python train.py --n_layer=25 --d_model=192 --n_head=2 --n_kv_head=2 --head_dim=96 --d_mlp=768 --vocab_size=8192 --activation="tanh_gelu" --norm="layernorm" --norm_place="pre" --norm_eps=1e-05 --positions="learned" --qk_norm=false --attn_scale=0.102 --bias="all" --tie_embeddings=true --parallel_block=false --init="normal" --init_std_qkv=0.0254 --init_std_o=0.00359 --init_std_up=0.0254 --init_std_down=0.00359 --optimizer="soap_variant" --lr=0.00734 --lr_mult_qkv=0.4 --lr_mult_up=1.24 --beta1=0.95 --beta2=0.98 --lr_head=0.00987 --grad_clip=1.0 --warmup_steps=200 --schedule="wsd" --decay_fraction=0.697 --decay_shape="linear" --final_lr_fraction=0.0 --batch_tokens=32768 --seq_len=2048 --doc_mask=false --train_tokens=197300000 --steps=6022 --dataset="wikipedia_en"
Each number is 128 + 32 x the weight over its row's rms, rounded and kept within 0 to 255. Layers, rows and columns count from 0. The size above them is the row's rms in percent of the matrix's.

# layer 16 attention value, 192x192, rms 0.167, rows 48-65, columns 0-191
size [ 68  69  62  69  65  67  63  62  71  62  69  66  59  69  69  64  69  72]
[[188 115  64 126 134 117 100  90 122 166 142 116 128 101  91  74 139 180 116 149 135 113 113  96  78 143  79 146 140 148 111 111 165 131 123 165 131  96 128 117 137  66 118  90 163 130 101 104 134 131 109 138 121 128 124 105  66 110 109 110 140  96 108 132 135 115  90 169 147 117 120 116 130  31 113 147 137 125 157 132 127 173 142 143 141 109 195 142 146 142 109 136 138 125 130 146 152 117 103 123 149 138 151 143  99 140  95  94 128 116 119  81 140 110 177 105 173 183  94 148 152  99 118 167 123 106 172 221 114 136 134 119 189 138 164 111 145 113 144 183 152 123 144  93 116 101 125 131 153 134 215 141 145  84 206 118  98  77  94 102 122 165  58 126  86 193 215  87 112  59 125 134 112 154 192 171 127 167 151  74  58 152 117 111  27 126 153 161 144  99 138 127]
 [122 181 166 104  98 117 141 110 168 118 103 148 158 165 128 107 139  83  83 111 131 174 132 140 119 127  92 136 143 129  63 128 103 151 148 113 124 137 171  65 144  74 124  94 105 114 125 129 120 154 192 106  80 189 170 140 103 117 134 138  80  99  96 108 140  87 160 133 146  91  94  94 138 108 148 120 100 119 129 101 106 101 120 134 123  88 144 121 102 153 136 142 137  98 104 213 139  58 134 214 158 143 186 168 196 114 122 167 118 123 113 125 125 142 122 126 138 124 125  86 106 115 175 136 166 141 180 127  53 144 117  97 109 140 117  26 122  78 100 117 177 139 179 101 145 113  97  81 116 160 143 110 174  97 116 114 142 149 188  97 101  82 131 155 185 206 123 105 118 185  54 141 189 151 176 166 119 121 123 124  96 202 108 131 168 145 143 126  95 156 122 128]
 [142  95  97 134  87 150 117 136 156 151 167 137 161 202 110 149 124 160 102 155 106  74 110 140  98 156 106  91 108 163 134 161 166 142  79 161 137  90  78  81 117 120 162 139 116 101 163 194  83 180 205 133 129 105 172  77 120  88 130 111 106 159  44 124 110 144  87  80 129  83 108 108  90 112 113 173 155 165  97 204 125 147 107 128 175 170 108 118 140 112 121 110 103 141  79 149 124 108 107  81  64 150  56 143 115 132 102 122 129 136 129 138 173 135 104  71 107  99 101  89  85 142  66 135 166 116 108 109 105 149  70 103  75 127 123 136 159 153 126 131 149 102 118  78 179  77 158 109 184  77  80 104 141  79 103 133 142 199 144 150 136 113 103 108 118  80  68 158 105 116  89 110 160 155 153 152 125 118 158 163  82 122 144 149  90 141 132 162  75 114 136 117]
 [167  83 138 124 146 148 149  90 118 116 148  85 130 142 129  94 173  99 115 142 188 120 183 109 142 122 124 168 120 184 134 129 166 102 152 146 148 141 162 173 163 125 133 109 156 150 125 176 163 128 152 125 146 126 190 108 144 111 155 124 125 140 191 119 112 154 122 149 142 128 100 141 133 135  68 164 150  91 139 193  85 181 138 159 150 109 166 186 173 125  97 104 107  87 124  70 167 171 124 174 106 132 115  98 127 136 146 143 120 136  67 204 144 142 131 140 167 144 124 145 154 123  93 132 161 168 133  79 115  94 164 119 180  87 119 108 166  97 137 144 167  26 133 188 173 174 140  74 108  93  99 102  95  52 137 173 153 108 132  79  57 113 107 113 190 119 147 102  43 177 129 122 106 140  33  90 161 143 136 107  87 153 110 103 125 149 134 140 124 113 134 134]
 [172 121 136 159 117 123 146  74 158 138 145  95  96 127 130 153 136  95 101 115 148 130 136 143 189 161 158 180  90 189  90 153 105 145 148 102 163 130 151 171 123  89 104 153  97 123 149 126 107 182  69 187 172 113 140 166 111  76 193  79 129  91 171 154  95 113 102 124 171 108 151 104 103 111 138 105 163 159 115 128  89  77 104 129 170 134 122 130 143  93  39 110 124 178 147 183 142  84 166  78 126  68 152 132 126 162 128 167 114 151 119  93 124  91  87 120  90 171 114 118 112  83 115 129 125  87 127 182 135 124 135 116 101 137 134 142 131 140 135 110 150 117  54 117  80  53 116 145 120 133 203 112  93 161 123  94 105 112 142  93 130 153 146 123  79 177  73 162 126 135 184 105 108 150 112  40  95 124  73 123 132 182 205 107 131 139 113 129 195 127 104 142]
 [128 207 131 128 125  93 116 160  97 104  68 118 148 115 161  91 134  84 149 163 111 141 105 148 111 121 131 115 179 140 121 130 103  95 242  79 103 147 129  93  76 154 122 153  90 164 123 152 111 123  69 123  69  88 144 118 121 150 112 130 104  93 137  80 137  71 200 123 146 127  87 100 136  76 154 108 114 122 182 117 120 157 154  97 152 155  55 140  56 144 209  99 103 116 151  54 156 168  94 134 133  94 171  66 123 139 124 179  89 150 122 115 133 140 103 132 153 120 136  54 130 145 161 139 115  82 100 135 114 135  78 131 155 153 141 169 151 104 146 145 147 116 133 120 181 121 127 119 141  77 113 180 141 100 101 132 211 126 166 108  99 133 139 110 176 117 140 144 154 133 117  42 119 135 137  71  97  92  80 153  94 125  77 122 123 131 127 109 123 180 108 133]
 [ 93 100  47 110 149 176  90 136 122 146 113 144 127 169 108 137 115  96 124 114  78 153 145  70 110  69  63  71 133 114 137 138 116 132  94 101 133 139  97 117 198  95  86 144  91  68  47 111 103 178 123 113 177 142 132 128 111 165 116 120 110 119 141  87 137 182 124  58 175 133 123 187 103 125 151 123  86 121 108 152 136 122 125 133 116 130  91 104 125 138 130 131 138 108 114 174 136 128 105 124 182  75 139 111 126 112 149 125 158 161  80 137 111  95 150 121 145 182 125 111  65 112 152 124 143 148 150  90 104 138  86 134 134  84 100 167 142 125 175 166 150 119 161 119 199  78 123 170 124 171 136 126  83 107 179 159  67 172  86 188 107  73  81 121 120 150 101 133 175 139 138 116 101  98 230 141 114 138  65 129 112 129  84 143  67 131 106  92 133 114  71 175]
 [150 160 123 166 153 142 150 125 185 129 112 161 122 146 111  87 133 123  90 103 120 115 135 168 116 120 122 111 136 102 137 118 128 158 149 118 137 183 133 155 169 134 129 108 206 157 119 161 190  82 101 235 119 139 117 125  23 157  72 103 118 131 108  70 175 127 107 105 107 148 135 115  52 150 124 123 105 126 123  89  92 168  54 109 147 129 153 151  84 130 120 158 151 172 183 125 150 126 185 162 101 180 159 137  89 149  86 105 134  72 111 191 141 129 139 133 139 150 151 167 110 121 151 148 159 126  83 133 129  98 153 142  80 137 141 130 122  87  82 146 123 134 101 127 130  72 146 111  82 188 165 144 110  59 172 104 176 118  96 130 143 164 106 166  90 106 104 146 163 180 111 124 126 164  76 139  64 136  88 146  89 167 165 158 138  67 178 121 145 126  88 158]
 [136 139 121 144  51  90 160 108 121 178 112 154 178 184 156 125 171 111 111 107 140 136 145 104 186 159  95 159 123 166 169 164 138  95  67 151 106 172 137 126 150 136 165 179 200  74 102 148  93 147  66 120 125 140  95 174 123 117 156 110 118 215 116 136 135 146 146 160 163 130 108 144  87  94 114 165 119  98 207 117 149  58 138 133  85 137  89  44 145 117 134 126 183 119  90 147 135  78 128 136 138 139 122 106 152 155 126 127 158 130 136  96 124 173 143  59 137 151 115 108  90 147 158 118 159 116 171 169 147 102 117 125 112 161 121 106 149 132 127 126 112 173 123 160 197 115 189 112 117  94 139  82 154 128 134  71 168 125 158  66 105  99 162 161 148 169 121 147 146 154 113 112 112 142 178  80 144  83 141 158  97  69  83 151 106  68 106 172 140 121  64 100]
 [173 134 100  68 138 138 118 174 151  68 150 142 108 131 116 161 136 147 115 134 160 134 191 181 116 165  82 204 117 164 180 238 197 153  98 127  82 145 142 123 120 168 170 120 126 124 100 121  91  55 118 136 129 118 140 169 146 111 180 127 139 120 131 145 115 117 158 140  92 172 124  55 125 120 109  86 155 135  75 134  80 115 127 144  97 125 103 168 114 115 182 148 142 124  60 130 169 162 193  95 127 154 128 162  91  92 121 132  53 142 156 155 151 139 106  86 139 137 138 137 123 149 185  66  60 192 134  84 102 112 127 120 120 106  82 115 170 140 105 195  97 162 126  92 130 113 113 124 150  87 188  90  85 125 110 168  69  99 104 178 107 110 112 107 137  98 148 112 134  83 110 137 140 111 170 122 140 161 133 138 101 137  87 134 149 150  87 153 148 125 149 156]
 [ 57 154 153 137 170 158 133  78 133 141 164  93 161 115  87 149 138 141 124 122 116 103 152 158 106  98 126 204 148  93 110 129 141 104 122 134 109 167 141 159 172 134 141 112 152 125 113 215 143 147 109  99 108  94 169 162 121  92 123 202 119 126 135 106 132  76 155 153 124 168 119 124 126 166 170 157  80 161  97  93 125 137 151 194 128 153 187 154 127 120  99 150 135 108 140 177 125 172 164 131 115 119  97 134 132 169 105 144 104 100 134  90 164 172 137 109 142  85 169 124 128 108 150 116  93 155 160 139 190  64 134 203 130 120 138 124 152 159  65 146 130 131 152 140 108  80 127 156 126 158 175 183 157 183 150 138 139 121  99 195 130 144  98  76 177  72 105 125  95 101  95 129 161 117 162 133 166  89 101  83  95  96 170 108 162 132  52 111 110  87  38  54]
 [ 84 131 115 144 182 130 119 134 120 118 176 146  97 154 186 149  59 135 158 107 139 175 131 129 117 100 126 126 184 123 106 173 110 163 152 103 169 123 136 108 141 141 179 163 139 102 101  73 113 147 154 125  28 149  89 138 197 118  64 148 148 138 105 147 128  93 172  87 148 155 181 120  63 151  90 126 141 154  80 110 110 133 110 147 111  87 127 158 130 169 152  89 139 101  91 125 146 163 100 140 183  87 124 108 166 102 142 204 146 132 140 163 141  93 118 151 134 168 101 139 122  92 135 143  36 157 130 141 104 170 146 112  83 158  88 128 176  93 149 146  82 132 137  38 109 102 151  68 201 100 123 109 106 120  86  75 117 122 165 137 102 153  69 152 161 124 171 123  89 157 108 137 156 127 147 128 133  94 124 103  95 179 113 116 107 107 145 186 168  82 165 152]
 [186 125 165 108 141 116 150 119 133 135 154 126 161 155 153  82 140  85 149 133 111  87 127 135 169 146 164  94 143 193 144  96 149 118 144 153 171 115 138 126 130  99 106  83  79 110 136 138 137 169 130 138 121 100 101  98 162  94  75 173 189 105 128 176 119 103 118 167 165 188 152 128 131 103 125 142 120  41 127 179 137 111 143 137 144 120 137 139 175 137 150  90 123 113  92 183  94  90 137 115 164  96 122 109 189 165 109 147  85  84 112 135 134 112 142 154 173 146 142 196 136 123 137 117 120 150 110  53 132  90  89 102  95 172 188 140 105 121 156 142 180 156  86 118 113 152 141 139 153 102  80 123 148 102 165  63 114 170 126 139  54 163 160  82 117 112  99 157 139  96 100 118  63  84 116 223 134 182 151 188 123 150 107 114  45 102 177  76  89 115 125 113]
 [167 136 159 163 141 170 150 167 142 164 100  83 166  89  98 144 152 129 117 138 125 179  83 138 160 136  86 130 143  99 107 137 101 118 134 137 177 167 157 184  59 133 170 122 209 120 155 196 112 155 114 167 163 149 118 127 162 137 159 105 159 137 134 112 121 110  95 107 152 195 107 118  87  83 170 168 138 187 159 171 168  94  86  68  98 159 160 181 120 159 139 142 127  96 129 138 157 143 146  45 107 156 126  97  68 134 126 121  98 164 127 137 151 190 138 143 156  94 109 109 134 150 102 126 103  85 167 118 135 130 107 158 135 155  56  94 140  96 170 105 143 160 118 103 150 160 190 122 137 105 107 135 112 141 109 165 118 175 123 157 126 175  80 118 109 144 107 148 128  87 122 159 184 123  45 184  99 129 133 124  91  49  76 181 132  98 117  99  79 100 101 100]
 [147 116 147  96 138 162 101 121 221 121 133 152 128 149 130 165  78  77  80 109  74 118  83 163 122 110 122 136 101  81 155 142 129 122 117 125 146 124 132 134 130 123  79 116  53 124 125 145  75 131 140 143 118  93 140 151 117 112  93 149 173 174 132 171 112 110 147 120 121 141 116 122 211 124 139 112 140 141  77 135 155 132 135 133 133  68 115 130  67 146 116 135 147 139 177  87  48 147  92 148 152 129  81 149  85  74 165  37 161 102 170 121 130 124 134 184 145 143 142  89 207 131 169 183 179  64 140 150 134 188 144 156 128 123 140  89 141 152 153 196  90 123 193 171 135 173 184 176 122 108 184  95  80 141 131 100 164 132 169  98  86 141  88 175 152 136 156 123 139 164 119 167 150 150 137 166  88 140 133 149 134 123 155 148  98 143 162 147 150 180 124  95]
 [122 114  95 118 161  93 221 110 149 110 123 201  89 200 115  92 122 188  91 138 107 154 150 110 128  78 124  82  82 161 123  77  81  88 167 118 165 152 116 142 103  96 146 175  99  71  91 161  35 126 162 127 135 158 196 128 123 112 110 177 146 137 173  84 157 116 125 135 103 163 142  85 135 127 150 173 146 161 181 131 153 184 142 121 123 115 133 124 133  94  80 181 126 155 139 137 151 148 197 161 141 153 131 129 108  40 127 111 131  93 109  88 128 142  85 116 133 176 133 124 142 124 116 122 137 157 138 134 122 108 137  96 132 172 132 110 157 144 134 119 106 156 109 152  37 163  88 147 127 104  46 130 161  52 157  93 119  98 125 129 176 171 174 127 164  70 135 138 197  95 126 125 141 104 162 152 142 157 138 124 120 134 122 107  95 121 100  83 126  94 125 111]
 [ 81 152  89 122 133  63 144 131 121 108  83 113  89 161 138 150 104  97 143 141  98 127 156  72 139  90 113 128  94  67 131 170 110 123 122 115  71 117  24 170 148 180 121 140 150 178 162 167 166 141  73 153 167 186  81 144 128 129 144 129  63 109 100 136 128 160 168 110 141 105 118  80 143 139  81 123 145 130 107 197 139 118 140 154 107 115 144 181 154 129 193 104 101 122 195 137 135  99 134 151 119  92  82 186  81 135 129  81 130 136 126 103 133 130 123 157  41 165 123  82 171 140 175 143 150 110 166 186  81 196 114 143 150 110 116 133 153 143 143 157 178 145 142 156 109 133  99 127 122 170 103 136 170 127  78 147  94 127 148 126  84 149  88 110 130 146 126 119 121 123 172 125 120 136  81  90 135 147  89  86 156 145 138  99 128 117  70 164 159 223 120 179]
 [135 151 134 158 147 127 139 132 143 134 130 142 155 116 149 135  87 164 113  91  98 152 126 184 123 118 116  79 116  20 140 102  88  72 149  95 123 101 131 132 154  78 161 172  92  92  93 156  47  87 158 147  61 157 110 146 136 156 154  97 117 135  87 113  63 135 141 132  99  96 167 110 136 146 180 186 145 142 153 171 156 138 161 135  97 107 112  82 175 166  74 140  94 152 166  85 128 132 126 102 167  78 159 136 142 149 132  87 139 156 163 103 151 133 132  96 109 121 151 119 135 127 119 135 126 125 114 157 109 136 141 169 139 180 137  51 110 137  72 173 174  91 166 171 139 172  91 149 131 153 198  89 125 167 123 167  83 106 150 177 146 147 130 103 157  88 129  60 177 111 119 151 133 191 128  99 134 134 101 122 100 137 103 103  92 209 123 113  68 158  65 164]]
# layer 16 attention output (transposed), 192x192, rms 0.356, rows 48-65, columns 0-191
size [ 77  78  72  75  73  79  71  74  80  70  75  77  68  80  75  72  79  77]
[[ 73 129 186 146  77 145 161 127 142  93 128 140 117 137 121 172 122 131 100 106 105 129 142 145 175 114 131 104 128  89 146 145 111 118 173  99 109 195 111 142 152 220 102 197 130 144 113 157 118 119 106 116 125 123 136 131 149 160 119 151 118 140 147 130 146 135 167  78 125 116 119 109 109 191 168  99 117  95 112 113 132  82 121 117  94 177  68 121 122 162 139 131 107 113  90  58 112 148 142  91  96  94 105 131 139  89 163 196 135 127 167 159  95 141 101 150  71 117 172 156  76 119 126 108 106  94  77  65 148  99 104 128 103  93 101 102 122 142 124 103 118 130 111 165 165 125 105 128 112 141  62 105 122 134  38 144 145 159 108 183 103 131 192 157 134  91  12 146 130 178 180 128 169  96 113 140  77  62 113 140 181 113 159 131 203 107 134 128  84 186 116 121]
 [113  97 104 153 150 148  93 136  99 113 158 164  86  99 104 154 101 175 157 166 123  99 106 135 109 114 167 113 139 131 174 115 164 118 134 157 128 110  84 200 121 180 152 157 144 171 152 129 158 105  83 178 168  80 110 115 142 163 128 145 172 142 154 123 111 162  71 117 160 122 165 160 145 156 145 125 177 138 108 152 133 179 157 114 143 163 118 167 155  93 149 124 163 172 103  56 111 186 144  65  90  93  85  77  82 163 152 118 140 112 133 110  90 115 120 162 112 165  84 132 137 123 168  91 117  99 122 126 186 104 110 151 124 132 107 215 126 207 164 128 117 141 105 130 130 186 120 161 160 102 109 127  62 152 134 103 109  98 109 124 100 146 116 142  53 104 114 142 176 101 193 171 107  75  85 131 146 187 147 142 147  27 112  85 104 115 144 143 174  77 144 134]
 [123 146 129 137 173  97 131 117  99 104 105 116  84  89 149 119 107  92 145 143 165 216 166 142 159 174 120 142 147  88 146 109 112 116 139  85 131 111 163 184 150 106  83 108 156 112  79  92 144 119  95 137  99 140  84 151  87 147  88 105 156 114 200  83 127 100 165 169 124 192 168 100 154 136 129  99  71 137 179  90 161 116 135 130 132  91 121  92 107 151 136 150 154  68 147 121 118 173 128 131 122 115 180  91 169 129 135 145 120 106  95 107 147 103 128 197 140 177 121 169 118 144 198 124 106 158 124 132 166  91 186 157 174 105  94 114 107 116  82 118 117 152 118 176 143 183 108 178  95 150 122 138 120 201 174 112  98  61  56 122 146 157  82 138 149 158 185  83 171 144 173  70 109 137  79 113 132 178 121 125 199 126 153 108 147  65 137 137 151 164 136 122]
 [103 185 128 142 104  97 105 107 141 158 119 149 178 124 110 165 104 163 148 104  52 167  99 166  95 135 148 107 151 116 112 117 130 122 143 136 105 132  85  82 122 135  80 175 117 116 137 105 119 108 134 159  88 130 100 141 138 106 107 174  88 118  94 122 143  92 157  95 169 146 180  98 129  89 174  73  90 150 158  82 159  58 139 149 130 138  95  63  89 145 176 166 127 132 116 132 145 111 139 103 127 146 176 160 125 108 111 110 139 129 181  72 158 100 126 144 100 103 119 139 133 119 164 157 109 117 153 149 131 184 103 144 148 191 133 212  96 129 165 157 129 205 104  73 124  75 111 202 126 127 139 162 187 204 113  79  79 128 111 162 148 135 159 142  51 141 121 166 199  82 108 148 144 109 211 172  94 151  85 141 164 125 130 152 153 101 165 116 111 146 152  98]
 [ 77 123 118 122 129 102  62 163 144 143  62 140 170 117 125 125 141 163 118 137 117 121 109  90  67  95 107  90 187  72 172  95 179 104 134 122  54 139  88  75 124 175  99  92 146  84  99 123 130  73 133  95  92 157 135 103 117 150 111 204 141 160  98 107 132 113 158 144  76 136 101 180 146 146  80 204  71  89 171 122 156 152 135  95 136 134 137 161 122 175 183 138 139  72 109  68 110 159  61 172 149 164 103 134 146  90 139  69 171 131 101 132 150 140 136 105 160  53 157 166 139 141 142  96 148 169 120 105 136 139 150 136 107 148 151 113  87 159  93 122 109 100 184 147 172 183 138 131 127 121  57 142 107 109 154 146 143 124 149 149 113 111 107 158 167  66 155  91 130 125 108 147 153 127 143 182 146  89 124 132  94  80  60 149 123 122 140 106 109 153 161  94]
 [129  76 151 118 137 137 151 129 128 142 157 150 109  94 114 105  89 119 136  99 126 140 145  88 137 140  98 141  89  98 112 137 136 164  34 151 188 127  77 150 155 122 152 112 202 104  87  92 118 135 155 134 136 150  85 124 152  95 138 100 164 148 116 136 121 165  96  97 127 113 193 122 112 189 107 135 141 105  56 150 163 108 103 144 122 101 190 105 172 124  80 177 156 182 138 166  70 100 173 177 147 156  98 176 118  97 104  17 157 105 133 144 107 127 158 113  84 129 137 180 125  93 108 137 141 147 129 122 119  74 139 131  95 126  96  97 103 144  97 102  80 168 100 133  48 121 114 139 144 147 119 128  84 146 134 164  45 138  54 121 159 117  72 164  55 111 120  78 120 107 132 182 119  81 132 141 135 169 190 160 148 124 136 163 152 140 114 119 118  91 119  90]
 [120 161 180 142 103  68 186 122 126  79 106 170 124  95 145 139 157 158 102 143 183 107 141 180 164 149 153 162 104 105  94 122 186 128 144 167 100 107 184 104  76 159 141  97 147 152 189 140 105 110 214 123 118 136 132  99  86  80 140 117 130 125 106 156 128  85 151 175 116 142 190  70 108 131  90 115 144 145 120 108 132 124 131 110 146 116 181 130 136 103 151  94 112 109 145  82 118 108 192  73  72 149 111 146 116 180 122 151 114 127 151 140 134 189  91 114 137 100 148 100 175  89 110 165 112 100  80 124 159 127 164 140 100 103 159 100 115 140  45  84 110 145 100 127  94 167 100  76 144  42 103 147 168 152  94  47 160  91 158 120 136 151 148 135 116  91 128 101 100 133  95 161 169 115  54  99 156 105 169  82 118 110 177 137 150  87 130 150 133  90 171 120]
 [ 84  71 152 115 130 116  88 112  75  96 116  97 115 126 125 164 144 126 109 158 101 150 118 109 149 163 164 118  89 153  86 131 134  87 116 172 122 129 123  94 138 122 103 138  40 103 126  90  94 172 121  80 124 144 144 132 193 118 181 128 138 136 139 196  84 117 180 149 151 129 111 150 184 137 127 113 155 144 167 154 178  79 153 150 123 149 119 150 183 141 114 111 108  98  69 130  89 124  69 106 148  46  96 114 128  87 144 168 155 150 122 102  69 116  74  90 128  76 141 143 135 110 148  80  92 107 185 139  95 159 135  92 176 132 103 103 176 165 145 135 129 131 119 128  98 156 125 132 196 102  56  89 146 162  88 196 125 142 158 158 121 101 203 101 131 127 185 119 109  52 174 132 142 112 142 135 188 114 180 107 137  76  94 107 118 163  74 148  90 117 137 118]
 [135 153 114 108 200 144  99 125 148  85 151 135 133  78 107 135 101 144 116 131 144 113 103 141  60 109 133  92 140  53 124 114 162 160 181 108 155 100 117 161 137 121  78  92  84 142 124 131 136 122 155 100 122 119 201 103 102 144 100 122 132  33 121  87 156 122 153 149 111 127 130 135 175 182 122 126 128 141  72 154 110 204 100 135 120 134 139 178 111 157 103 130  68 119 128 137 154 171 126 116 124 137 132 136 157  83 108 127 105 114 130 186 137 138  78 183 143 124 129 157 141 143  97 136 105 124  56 110 132 141 172 159 152  87 123 142 114 139  90 142 164  99 133 115  95 154  58 161 158 179 122 166  82 160 152 195  91 155 115 154 150 152  98  97 110 110 176 114 111  73 149 160 157 118  70 182 131 203 111  91 187 209 191  96 131 188 152 107 142 113 179 163]
 [ 72 125 153 199 101 107 157  59 148 174  93 112 148  87 122 102 107  76 162 111 100  86  92  66 155  92 148  81  98 113  90  28  75 116 111  64 130 128 109 123 105 105 109 127 103 132 142 134 131 193 121 109 101 175 119  67 110 116 101  80 148 149 111 146 130 116 136 125 131  48 122 179 121 160 143 146 123 125 149 146 163 127 137 107 155 144 146  81 124  87  60 141 134 135 191  99  99 108  77 102 115 118 103  65 165 140  84  99 137 109  97 110 128 105 168 182 124  96  80 116  96 142  84 191 190  75 132 144 134 143 150 123 146 133 150 155  45 130  90 123 147  76 104 120 136  95 155 122  79 121  76 176 120 161 116 133 202 164 139  75 127 146 151 127 108 128 146 133 137 167 136 118 151 129 118 104 123 164 143 153 152 166 154 144  97 113 163 114  67 130 104  98]
 [177 103 117 130  91  95 138 164 152  99  98 137  76 159 189 123 115 144 178 122 141 126 120 103 137 140 132  69 117 127 148 163 125 149  86 145  92 111 107 117 140 134 106 120  79 136 108  50 128 137 179 121  99 151 134  97 129 160 110  90  96 146 112 151 138 158 117 138 100 116 122 148  82  85 114  98 204  90 166 132 170 142  59  64 119 122 124 136 162 127 158  99 135 165 134 103 167  75 105 114 126 105 147 126  92 102 147 101 152 162 130 175  76  82 125 114 117 176  63 127 148 112 134 134 174  68 105 116  24 219 126  91 115 108 115 136 111 186 187 135 108 131  89 110 168 146 136  71 122  70 136 113  95  97 109 122 129 129 158  83 131 119 159 143 127 181 135 159 177 108 171 141 110 131 126 122 137 182 148 139 160 136 138 171 125 113 184 100  94 154 204 221]
 [175 125 154 115 125 150 148 141 174  97  96 123 143 103  87 121 141 124  82 151 101  89 127 154  99 166 133 134  95 150 158  58 144  78 104 162  85 114 134 134 128 118 106  57 136 135 155 220 159 104  94 137 210 122 187 128  75 143 180 103 138 143 163 162 181 179  79 154 123 131  99 127 145 102 188 160 124 127 213 118 127 113 162 119 125 144 114 175 156  99 141 138 147 166 130 121 139 113 197 128  69 153 115 175 116 135 112  99 117 161 112  97 133 161 152 133 108 114 142 116 111 134 138 114 198  81 115 136 115 126 143 191 118 109 178 131 112 239 116  94 157 130 122 173 151 124 108 184 100 162 160 165 126 146 164 206 132 137  69 132 124 111 196 124  82 171  77 106 155 158 127 122 125 144 130 138 117 133 134 108 185  93  83 151 142  96  95 102  97 160 107 126]
 [ 93 157 111 143 124 135  73 132 111 111  83 156 175 145  73 143  89 141  95 102 136 131 132 116 146 125 103 172 151  57 124 186 112 121 143 159 118 149 136 160 134 148 103 197 182 156 131 148 108  95 107 138 149 137 173 194 136 166 178  73 132 183 122  78 148 121 167 110 103  81 106 132  94 133 142 110 117 184 124  85 115 183 141 127  91 160 122 110  72 127 108 175 157  71 150  72 155 129 108 135 121 126 149 182  89 121 149 144 129 131 149 114 140 163 147 109  81 120 133  48 148 111  89 154 158  95 166 172 105 118 165 203 151 103 127 110 154 133 115  88 104 133 143 131 118 133  97 112 145 162 167 126 133 155 114 193 103  71 144 135 204  92  91 169 186 157 122 123 108  98 153 124 169 108 127  67 124  76 137  59 149 126 159 178 189 123  84 166 200 134 156 143]
 [112 117 102  67  80 117 130  84  81 102 168 142  73 127 178 109  85 146 142 108 152  54 161 109 111 133 189 123 117 173 163  83 161 168 111  79 119  80  62 112 203 119 114 119  97 118 105  78  94 117 137  89  97 131 152 130 118 132  85 132  98 132 161 137 119  95 145 184 134 104 147 115 154 175 143 103 134  85 148  61 109 140 184 161 109 134  75  79 136 129 124 101 122 153 106 125 105  99 158 213 114 120 130 188 194  86 118 139 117  74 142 157  97  70 133 134  82 183 148 151 119 124 158 127 142 187 107 160 116 140 171 101 117 119 139 160 101 141  90 164 126  98 130 158 105  97  58 161 101 163 182 149 102 116 142  96 145 103 118  92 135 116 159 147 131  93 158 127 103 141 132 133  85 140 184  66 102 144 137 117 148 200 176  98 135 155 151 157 158 145 152 184]
 [135 152 141 152 131 129 140 174  39 152 124 159 115 121 153  94  99 183 188 164 199 118 139  88  92 184 105 113 132 145 107 111 125 144 115 120 115 147 162 110 138 120 194 138 166 132 100 142 178 134 146  80 137 141 142  98 143 144 163 117  80  72 133  89 148 175 100 129 104 149 144 117  81 122 108 155 120 154 158 120  92 145 140 157  87 178 135 159 195  85 151 122 121 108  76 195 171  98 115  98 112 103 162 113 155 195 112 184  95 121 100 152 145 136 109  83 107 109  85 159  84 167  59  58 108 176 111 153 141  53 102 135 120 113 136 148 163  97 126  66 159 149  73 100 153  96 109  61 116 137 102 126 163  97 141 156  99 124  86 158 153 116 167  71  86  72 136 126 129 124 168 114 118  98 125 123 163  92  99 150  68  97  91  99 140 113 128 168 129  98 171 152]
 [117 121 206  92 110 162  58 132 132  92  98  51 154  93 153 185 129  96 143 101 194  84 123 180 169 177 133 173 165 124 120 188 172 119 105 169 120  75 135 132 144 142 110 115 184 157 142  96 198 119  92 127 124  95 122 167  90 153 151 103 115  93  97 201  99 154 145 162 159 116 188 163 135 131  88 112  85 111  84 140  99  41 122 145 121 142  87 107 118 100 162  56  98 119 111 124  70 118  63  84 108 119  96 121 153 164 138 137 129 140 148 146  93 131 153 116 124  83 128 146 123 136 175 133  98  83 120  95 123 127 151 166 103  81 121 115  90 176 133 141 158 118 143 116 181  99 149 114 142 169 156 120  88 213 103 136 147 119 130 127  86  97  89  83 122 173 148 127  80 146 133 106 147 122 109  97  96 109 109  83 114 132 139 151 192 128 167 147 146 109 170 124]
 [132 104 169 134 121 154 126  75 105 154 196 170 142  82  91 116 141 148 109 110 156 133  98 152 111 124 162 154 139 154 113 103 147 106 127  97 216 137 187  55 114  96 117 134 126 108 129  62  82  89 168  95  90  31 156 109 117 106 114 126 206 156 179 156 117 138  28 155 143  98 136 162  85 123 150 131  91 157 177  84 119 144 135 106 153 124 123  78 127 142  70 122 126 126  93 142 101 188 142 111 173 181 160 110 133 118 162 124 129 115 149 132 108  78 122  82 197 121 122 135  83 141 105 116  96 146 117  54 149 100 112 122 146 102 143  95 111 110 111  89  64 106 134 113 131 107 169 121  97 112 115 123 110 127 140  78 161 151 126 144 172 112 134 133  93 123 141 101 155 142  88  94 158 156 140 147 100 120 138 214  83 154  94 148 107 129 204 132 103  64 135 153]
 [137 112 133  87 131 164 166 156 107 120 133 107  88 161 107 113 156  94 135 206 130 118 136  90 136 136 158 141 121 194 143 119 144 176  95 172 104 159 151 123  96 184  98  78 168 131 151  76 200 152 107 108 168  91 118 121  63 131 125 144  94 121 136 128 155 111 171 130 120 196 107 108 106 123  61  68 139 114  95 137 118  85 124  91 156 143 115 155 114  93 185 129 153 113 119 197 113 106 113 178  96 178 117 129 100  97 135 184 117 101  98 160  79 141 108 151 166 118 130 143 145 155 103 145 159 118 119 117 106 112 144  66  84  95 104 176 143 135 191  71  75 126 116 107 115  95 183 110 116 110 113 141 126  68 174 111 196 103 106 100 119 129 121 128 110 157  82 162  76 146 142  88 120  73 177 159 116 138 139 155 156 149 144  87 161  13 148 159 161 113 156  95]]